Weights of a small transformer language model: 8 heads of 32 (1 for keys and values), 4700 steps.
Each number is 50 + 12 x the weight over its row's rms, rounded and kept within 0 to 99. Layers, rows and columns count from 0. The size before them is the row's rms in percent of the matrix's.

# layer 5 MLP up, 512x128, rms 0.296, rows 78-86, columns 0-127
101:63 68 59 46 61 40 69 60 61 33 48 58 71 47 40 48 50 50 53 50 71 50 68 51 53 45 32 48 75 56 52 46 32 49 42 63 47 56 62 57 58 44 51 50 56 51 38 58 34 51 62 55 56 65 62 73 52 52 33 42 34 50 64 35 50 50 35 52 53 54 29 75 62 58 42 37 65 63 49 59 50 46 55 65 56 33 49 13 51 48 44 72 49 53 52 29 47 72 74 48 22 48 35 47 41 64 43 37 71 61 60 71 32 47 45 56 28 64 50 56 44 49 50 58 46 73 58 51
105:39 57 53 33 66 49 51 55 42 55 38 48 58 63 52 63 52 61 59 44 31 71 36 49 75 41 64 59 54 38 79 68 51 52 69 78 63 52 44 58 46 53 37 44 60 50 39 43 58 52 48 46 61 61 31 40 55 47 20 53 66 39 42 46 41 52 42 46 46 55 21 41 53 60 63 32 46 55 34 45 47 51 56 44 63 59 44 42 77 41 51 61 53 46 50 47 67 67 54 11 56 56 52 33 41 56 66 37 48 42 74 67 44 42 58 46 38 50 39 38 47 68 48 39 57 55 73 29
105:39 44 52 42 51 51 75 46 37 61 24 52 52 40 49 76 56 24 18 30 38 39 35 49 46 39 59 66 56 39 27 39 64 48 61 69 42 58 52 38 59 49 46 52 56 45 39 49 58 63 52 49 61 50 66 31 57 46 27 61 50 65 28 51 42 62 49 42 46 59 36 59 36 47 60 53 64 40 55 52 45 59 37 54 45 38 60 52 46 40 44 37 59 58 48 65 25 60 52 48 62 46 31 45 62 50 66 46 55 32 42 38 49 19 47 60 40 59 53 61 47 16 48 26 51 39 40 64
103:48 43 48 09 49 52 65 39 61 61 43 44 68 47 46 35 32 56 31 51 49 55 62 56 35 64 62 57 90 29 47 51 36 46 41 56 61 70 38 42 50 36 51 45 56 41 49 18 64 59 25 38 48 42 50 31 67 52 45 47 30 40 46 46 40 51 67 47 39 52 42 41 09 57 44 58 50 39 57 68 56 49 60 30 46 47 46 49 47 33 55 63 46 50 58 30 33 62 42 41 44 33 49 41 53 58 58 59 56 52 64 51 59 54 44 48 44 48 35 43 64 44 48 47 49 59 59 41
100:58 55 42 48 44 51 56 49 63 65 44 44 61 63 60 60 38 58 55 54 39 40 56 59 53 37 45 57 41 56 44 44 46 59 71 56 41 46 43 43 40 78 42 67 52 52 53 54 53 73 77 35 58 35 44 47 39 40 40 40 57 80 50 58 50 55 52 34 45 51 68 64 70 27 50 73 64 52 43 47 50 69 60 45 45 40 72 61 37 64 28 61 54 57 59 11 34 39 41 61 40 65 55 71 68 66 39 51 52 59 45 73 66 53 32 54 49 36 63 33 47 31 53 49 61 47 59 51
099:40 50 66 33 58 48 52 45 44 65 49 62 29 48 52 37 55 46 63 68 55 51 51 58 37 68 48 62 66 43 60 50 43 58 67 90 56 51 35 49 45 60 46 45 68 36 22 45 73 59 46 48 46 64 23 54 37 51 57 53 55 39 45 48 59 59 57 44 48 61 48 44 30 63 52 68 46 69 44 35 70 39 50 40 47 49 32 37 50 43 42 45 69 62 65 50 60 32 49 64 40 48 65 46 72 52 44 27 75 51 53 41 30 53 46 65 50 57 51 67 43 63 73 25 48 60 41 46
102:49 64 63 51 44 63 47 50 85 47 37 73 55 38 49 77 55 49 46 40 42 32 65 23 55 52 48 52 43 46 57 33 34 33 49 50 42 53 60 52 52 54 68 51 38 41 34 48 31 87 59 23 60 50 51 68 35 29 48 65 49 64 50 68 49 41 43 43 45 64 46 51 59 39 43 76 56 55 40 49 37 46 54 29 37 40 35 46 49 50 46 47 49 50 64 42 47 26 46 52 58 55 60 49 42 30 40 58 41 49 41 49 42 56 66 37 36 54 57 82 72 45 57 40 37 59 40 55
088:45 68 54 38 64 60 61 47 20 60 57 52 44 35 71 51 46 69 44 58 28 65 57 65 65 60 68 34 27 24 47 61 53 54 62 40 48 65 24 46 63 36 53 46 29 41 68 42 47 50 59 35 50 54 51 51 61 60 47 45 40 54 83 57 40 28 40 32 36 37 54 36 50 54 66 57 62 47 62 81 47 56 45 59 54 46 70 50 83 57 60 28 47 45 56 53 49 60 57 46 45 41 55 40 50 41 51 50 45 43 66 45 40 46 50 59 35 45 38 39 45 59 49 44 57 40 50 36
104:59 49 68 53 60 54 45 52 65 52 63 35 44 76 57 56 51 39 64 46 52 53 29 50 41 53 56 35 60 47 61 50 43 50 45 44 27 40 48 27 46 39 43 36 48 58 39 39 41 53 57 52 65 81 46 48 36 55 41 61 55 57 49 38 31 33 65 47 27 38 56 36 43 56 53 65 72 40 26 36 73 45 50 54 33 44 37 56 62 60 66 50 39 44 50 38 36 44 17 30 44 59 58 60 46 31 47 60 62 52 85 49 53 63 48 51 38 36 48 56 60 23 59 59 36 45 47 41
# layer 5 MLP down (transposed), 512x128, rms 0.282, rows 78-86, columns 0-127
096:46 56 66 58 34 38 61 32 67 48 50 48 82 50 49 60 46 30 44 57 54 54 29 48 37 37 45 41 31 81 63 49 68 59 62 48 61 33 44 60 59 43 42 54 49 30 58 41 51 10 64 61 53 65 56 25 42 65 60 58 47 64 42 39 72 67 31 42 45 54 56 50 50 46 50 51 63 70 32 43 62 44 36 54 53 29 61 47 53 41 53 51 44 54 51 53 60 39 44 79 48 30 47 52 34 53 38 38 37 59 64 40 44 34 52 67 43 63 44 37 40 58 63 41 53 48 43 52
099:74 50 67 54 43 59 55 45 41 31 69 62 28 60 52 70 42 52 37 66 25 38 47 51 62 60 44 52 49 58 38 66 67 47 57 47 56 61 60 50 65 40 47 48 59 67 56 68 47 63 55 66 51 28 63 50 55 44 65 41 46 32 40 46 81 64 44 39 60 60 66 61 30 50 44 53 53 67 65 39 36 56 39 55 50 55 69 37 37 37 58 51 46 59 44 67 43 31 49 63 42 56 51 68 40 65 59 37 44 33 58 57 28 55 28 44 41 39 48 32 47 36 33 54 27 37 42 37
104:41 45 29 52 64 61 48 49 61 76 58 59 58 58 73 50 49 64 67 62 53 45 51 52 53 65 51 58 31 46 37 50 33 40 45 40 67 82 51 67 24 66 37 43 60 60 56 56 32 52 46 45 42 42 51 43 60 58 67 38 61 33 54 46 43 45 39 50 43 44 60 35 48 70 39 70 41 57 53 58 38 54 55 51 64 54 64 48 60 58 39 52 56 33 67 16 65 44 43 49 73 48 60 57 61 33 32 33 34 28 52 63 47 55 62 25 48 50 49 46 43 43 51 57 30 28 53 38
104:30 38 62 56 38 42 62 48 57 58 46 17 75 74 40 50 50 55 59 60 52 53 27 50 45 46 63 36 55 25 59 53 60 55 69 38 47 63 63 36 62 65 58 38 47 42 60 36 44 46 44 57 44 61 55 43 25 69 58 46 61 61 64 53 66 37 76 60 45 38 59 49 31 48 53 43 59 67 29 69 26 50 28 33 49 51 27 41 61 62 65 48 34 51 41 49 39 58 42 42 53 22 49 49 42 41 60 51 46 49 62 38 48 62 65 49 58 29 31 55 46 55 55 47 53 57 41 53
096:39 40 49 46 45 42 43 36 51 38 72 26 65 43 60 55 34 44 52 39 46 67 48 55 55 52 59 55 47 56 66 48 37 44 59 46 36 51 26 44 70 46 67 19 41 60 30 43 50 40 39 50 48 60 33 60 44 71 68 52 33 49 38 47 43 54 26 51 40 43 55 51 47 45 61 52 29 47 40 37 76 51 60 45 41 55 55 51 39 47 47 56 46 64 62 44 72 61 43 69 39 40 49 44 34 41 78 64 75 30 24 44 68 54 54 32 44 36 35 55 57 60 49 41 51 24 44 61
101:35 32 40 50 48 59 50 40 48 23 44 61 66 54 46 36 68 32 72 40 48 62 44 54 29 45 58 49 65 34 47 29 45 52 37 41 55 42 36 39 47 66 40 42 55 54 50 49 39 58 52 22 35 53 53 69 49 35 50 31 60 71 44 72 73 47 57 47 40 56 69 34 64 47 27 55 40 29 48 64 39 50 67 54 15 48 40 59 56 62 74 52 60 47 50 48 61 55 57 44 49 48 41 45 61 43 54 51 58 53 59 54 42 59 53 29 41 35 40 75 53 60 31 56 37 47 29 50
106:69 64 42 52 45 49 47 45 56 46 52 53 47 23 51 49 54 56 58 48 68 47 65 32 60 38 31 39 41 45 52 45 59 20 42 66 43 33 54 69 64 25 83 75 56 32 46 64 27 62 48 50 60 28 53 35 41 47 49 47 38 59 49 69 50 51 53 35 60 70 62 69 45 39 35 36 50 44 37 43 70 28 54 49 23 67 34 51 65 56 35 51 62 55 60 46 57 49 54 59 51 37 38 38 56 47 53 46 56 45 43 52 43 77 54 54 63 29 39 38 54 51 60 55 45 55 50 46
097:46 42 57 33 31 53 50 53 56 58 60 46 34 38 54 51 19 51 69 68 57 40 43 46 46 31 37 29 43 33 43 37 76 48 51 46 49 50 63 50 42 43 47 40 56 34 35 59 39 46 63 46 69 16 16 26 43 68 49 29 35 57 38 51 47 44 43 59 64 75 34 65 53 68 50 60 47 55 41 48 44 42 40 37 68 58 59 64 60 48 46 51 37 55 58 45 64 41 45 50 65 51 65 63 52 49 23 45 46 56 46 43 42 39 27 52 47 43 42 53 44 43 64 61 45 42 74 48
099:46 51 80 39 51 45 57 28 40 32 56 64 24 47 50 52 34 42 51 64 55 58 44 46 41 29 44 45 43 35 31 24 27 52 34 32 60 58 49 57 44 71 67 63 38 52 44 41 49 42 50 53 44 45 55 46 62 77 46 43 61 62 33 74 52 70 66 46 51 58 48 58 45 61 59 45 48 50 52 60 44 41 52 37 52 40 45 41 45 68 46 45 47 47 60 49 22 26 74 59 47 57 37 66 65 57 54 54 32 36 39 26 63 41 52 37 43 55 70 54 46 43 68 66 43 30 57 57
# layer 5 MLP gate, 512x128, rms 0.311, rows 79-86, columns 0-127
097:54 42 41 41 33 60 41 65 35 54 61 40 31 34 29 45 52 56 34 49 63 23 50 59 55 32 20 72 49 64 50 57 16 69 54 33 50 59 58 29 58 45 39 48 58 50 25 69 53 48 50 44 55 53 37 32 50 46 38 48 51 62 65 59 47 68 50 47 39 54 65 38 40 72 28 45 43 47 39 54 49 46 44 36 70 50 61 42 50 59 38 41 54 43 65 64 54 46 63 66 63 51 47 49 46 37 55 42 52 45 30 47 46 62 58 57 35 49 59 50 50 30 43 69 39 83 46 38
104:70 34 58 48 54 51 41 70 29 42 55 53 52 29 50 45 59 43 52 46 43 62 31 37 44 70 49 53 54 38 41 48 62 45 60 46 41 42 57 56 51 62 55 53 50 39 26 07 81 49 64 47 57 56 49 48 69 47 33 47 50 40 41 48 59 51 40 41 60 45 28 57 43 30 56 51 43 44 53 53 39 74 68 43 43 39 72 48 36 55 43 24 36 46 54 39 32 68 38 57 42 40 68 72 49 62 61 48 49 75 52 51 41 44 57 55 48 65 64 65 35 38 44 69 70 49 43 57
104:52 61 50 57 53 45 23 56 47 68 49 77 43 48 58 67 44 24 55 56 38 40 51 41 56 34 37 42 35 72 73 43 53 43 45 54 55 35 50 59 63 47 59 53 55 58 40 62 50 57 66 36 43 60 55 75 62 51 57 50 50 54 44 55 35 59 44 45 52 61 53 54 96 32 43 59 45 58 48 24 70 71 56 38 46 42 62 71 59 48 43 60 62 62 47 48 73 47 48 65 60 85 56 54 53 32 32 34 40 48 40 55 47 51 45 52 57 50 47 49 47 65 35 50 69 49 44 42
099:30 45 73 34 35 55 32 48 58 74 41 45 40 55 51 73 37 49 47 78 46 71 45 43 46 41 48 55 44 71 47 45 38 25 67 35 57 33 44 50 44 71 53 28 37 38 51 40 55 70 58 28 56 59 53 30 61 58 52 67 40 63 58 49 39 52 57 41 38 53 56 61 48 55 35 49 41 50 49 39 67 45 65 35 43 57 32 51 48 57 65 44 52 42 64 54 53 56 69 62 29 30 63 66 39 53 75 56 58 65 59 37 57 28 51 58 60 51 52 54 70 47 43 62 55 43 71 48
105:64 40 65 37 49 44 35 33 61 49 64 39 40 51 34 72 20 49 44 40 63 46 71 56 55 59 46 42 36 47 39 67 38 44 59 58 50 53 36 43 46 35 65 43 26 55 53 40 39 54 62 58 59 35 47 41 46 74 39 53 65 27 44 60 58 62 57 55 48 61 52 50 50 24 61 67 59 47 62 43 58 55 44 60 24 41 53 39 39 48 40 32 52 35 34 20 60 72 63 64 48 58 46 32 35 42 56 49 45 53 54 61 44 67 50 43 44 43 56 44 51 41 51 56 61 44 77 20
101:35 30 43 57 64 59 49 50 43 52 52 62 47 69 43 45 35 40 54 56 50 52 18 73 53 39 60 69 37 54 59 48 44 77 43 65 63 40 44 46 39 44 40 53 65 74 54 51 62 43 50 32 44 61 81 64 60 48 55 37 71 53 53 33 49 61 51 49 45 33 52 61 39 67 67 52 50 49 61 52 42 58 47 37 71 25 73 41 44 29 60 40 49 53 47 42 50 36 31 56 58 53 53 73 52 45 40 36 46 57 65 47 54 45 26 40 66 70 60 32 60 35 49 38 36 53 49 37
095:55 31 26 58 53 25 35 32 44 31 56 36 49 54 68 58 18 41 52 37 50 54 52 84 26 29 41 73 57 48 65 35 63 65 43 43 47 37 48 52 57 54 56 57 48 42 32 56 59 55 54 43 58 60 39 54 66 59 35 47 45 29 66 49 47 74 56 45 47 38 59 77 74 56 56 53 45 57 56 49 60 57 41 48 68 59 54 27 56 54 46 44 48 57 45 79 70 63 61 56 33 49 59 65 45 46 51 50 42 57 59 42 60 73 62 52 41 50 51 52 40 53 49 62 46 37 50 38
101:24 56 51 58 38 38 46 63 53 50 62 63 42 49 58 24 40 41 30 54 59 63 54 46 47 58 37 54 61 50 22 62 68 58 46 52 52 18 36 63 80 56 45 51 39 64 25 43 53 41 50 44 39 25 45 42 54 49 48 36 46 48 28 50 16 53 59 52 47 57 53 63 25 56 63 59 53 56 60 42 48 55 65 57 53 40 54 77 50 70 32 31 33 41 38 46 54 33 65 57 40 53 39 49 53 53 51 49 59 57 66 50 55 49 44 58 61 41 34 59 39 38 56 60 71 53 41 63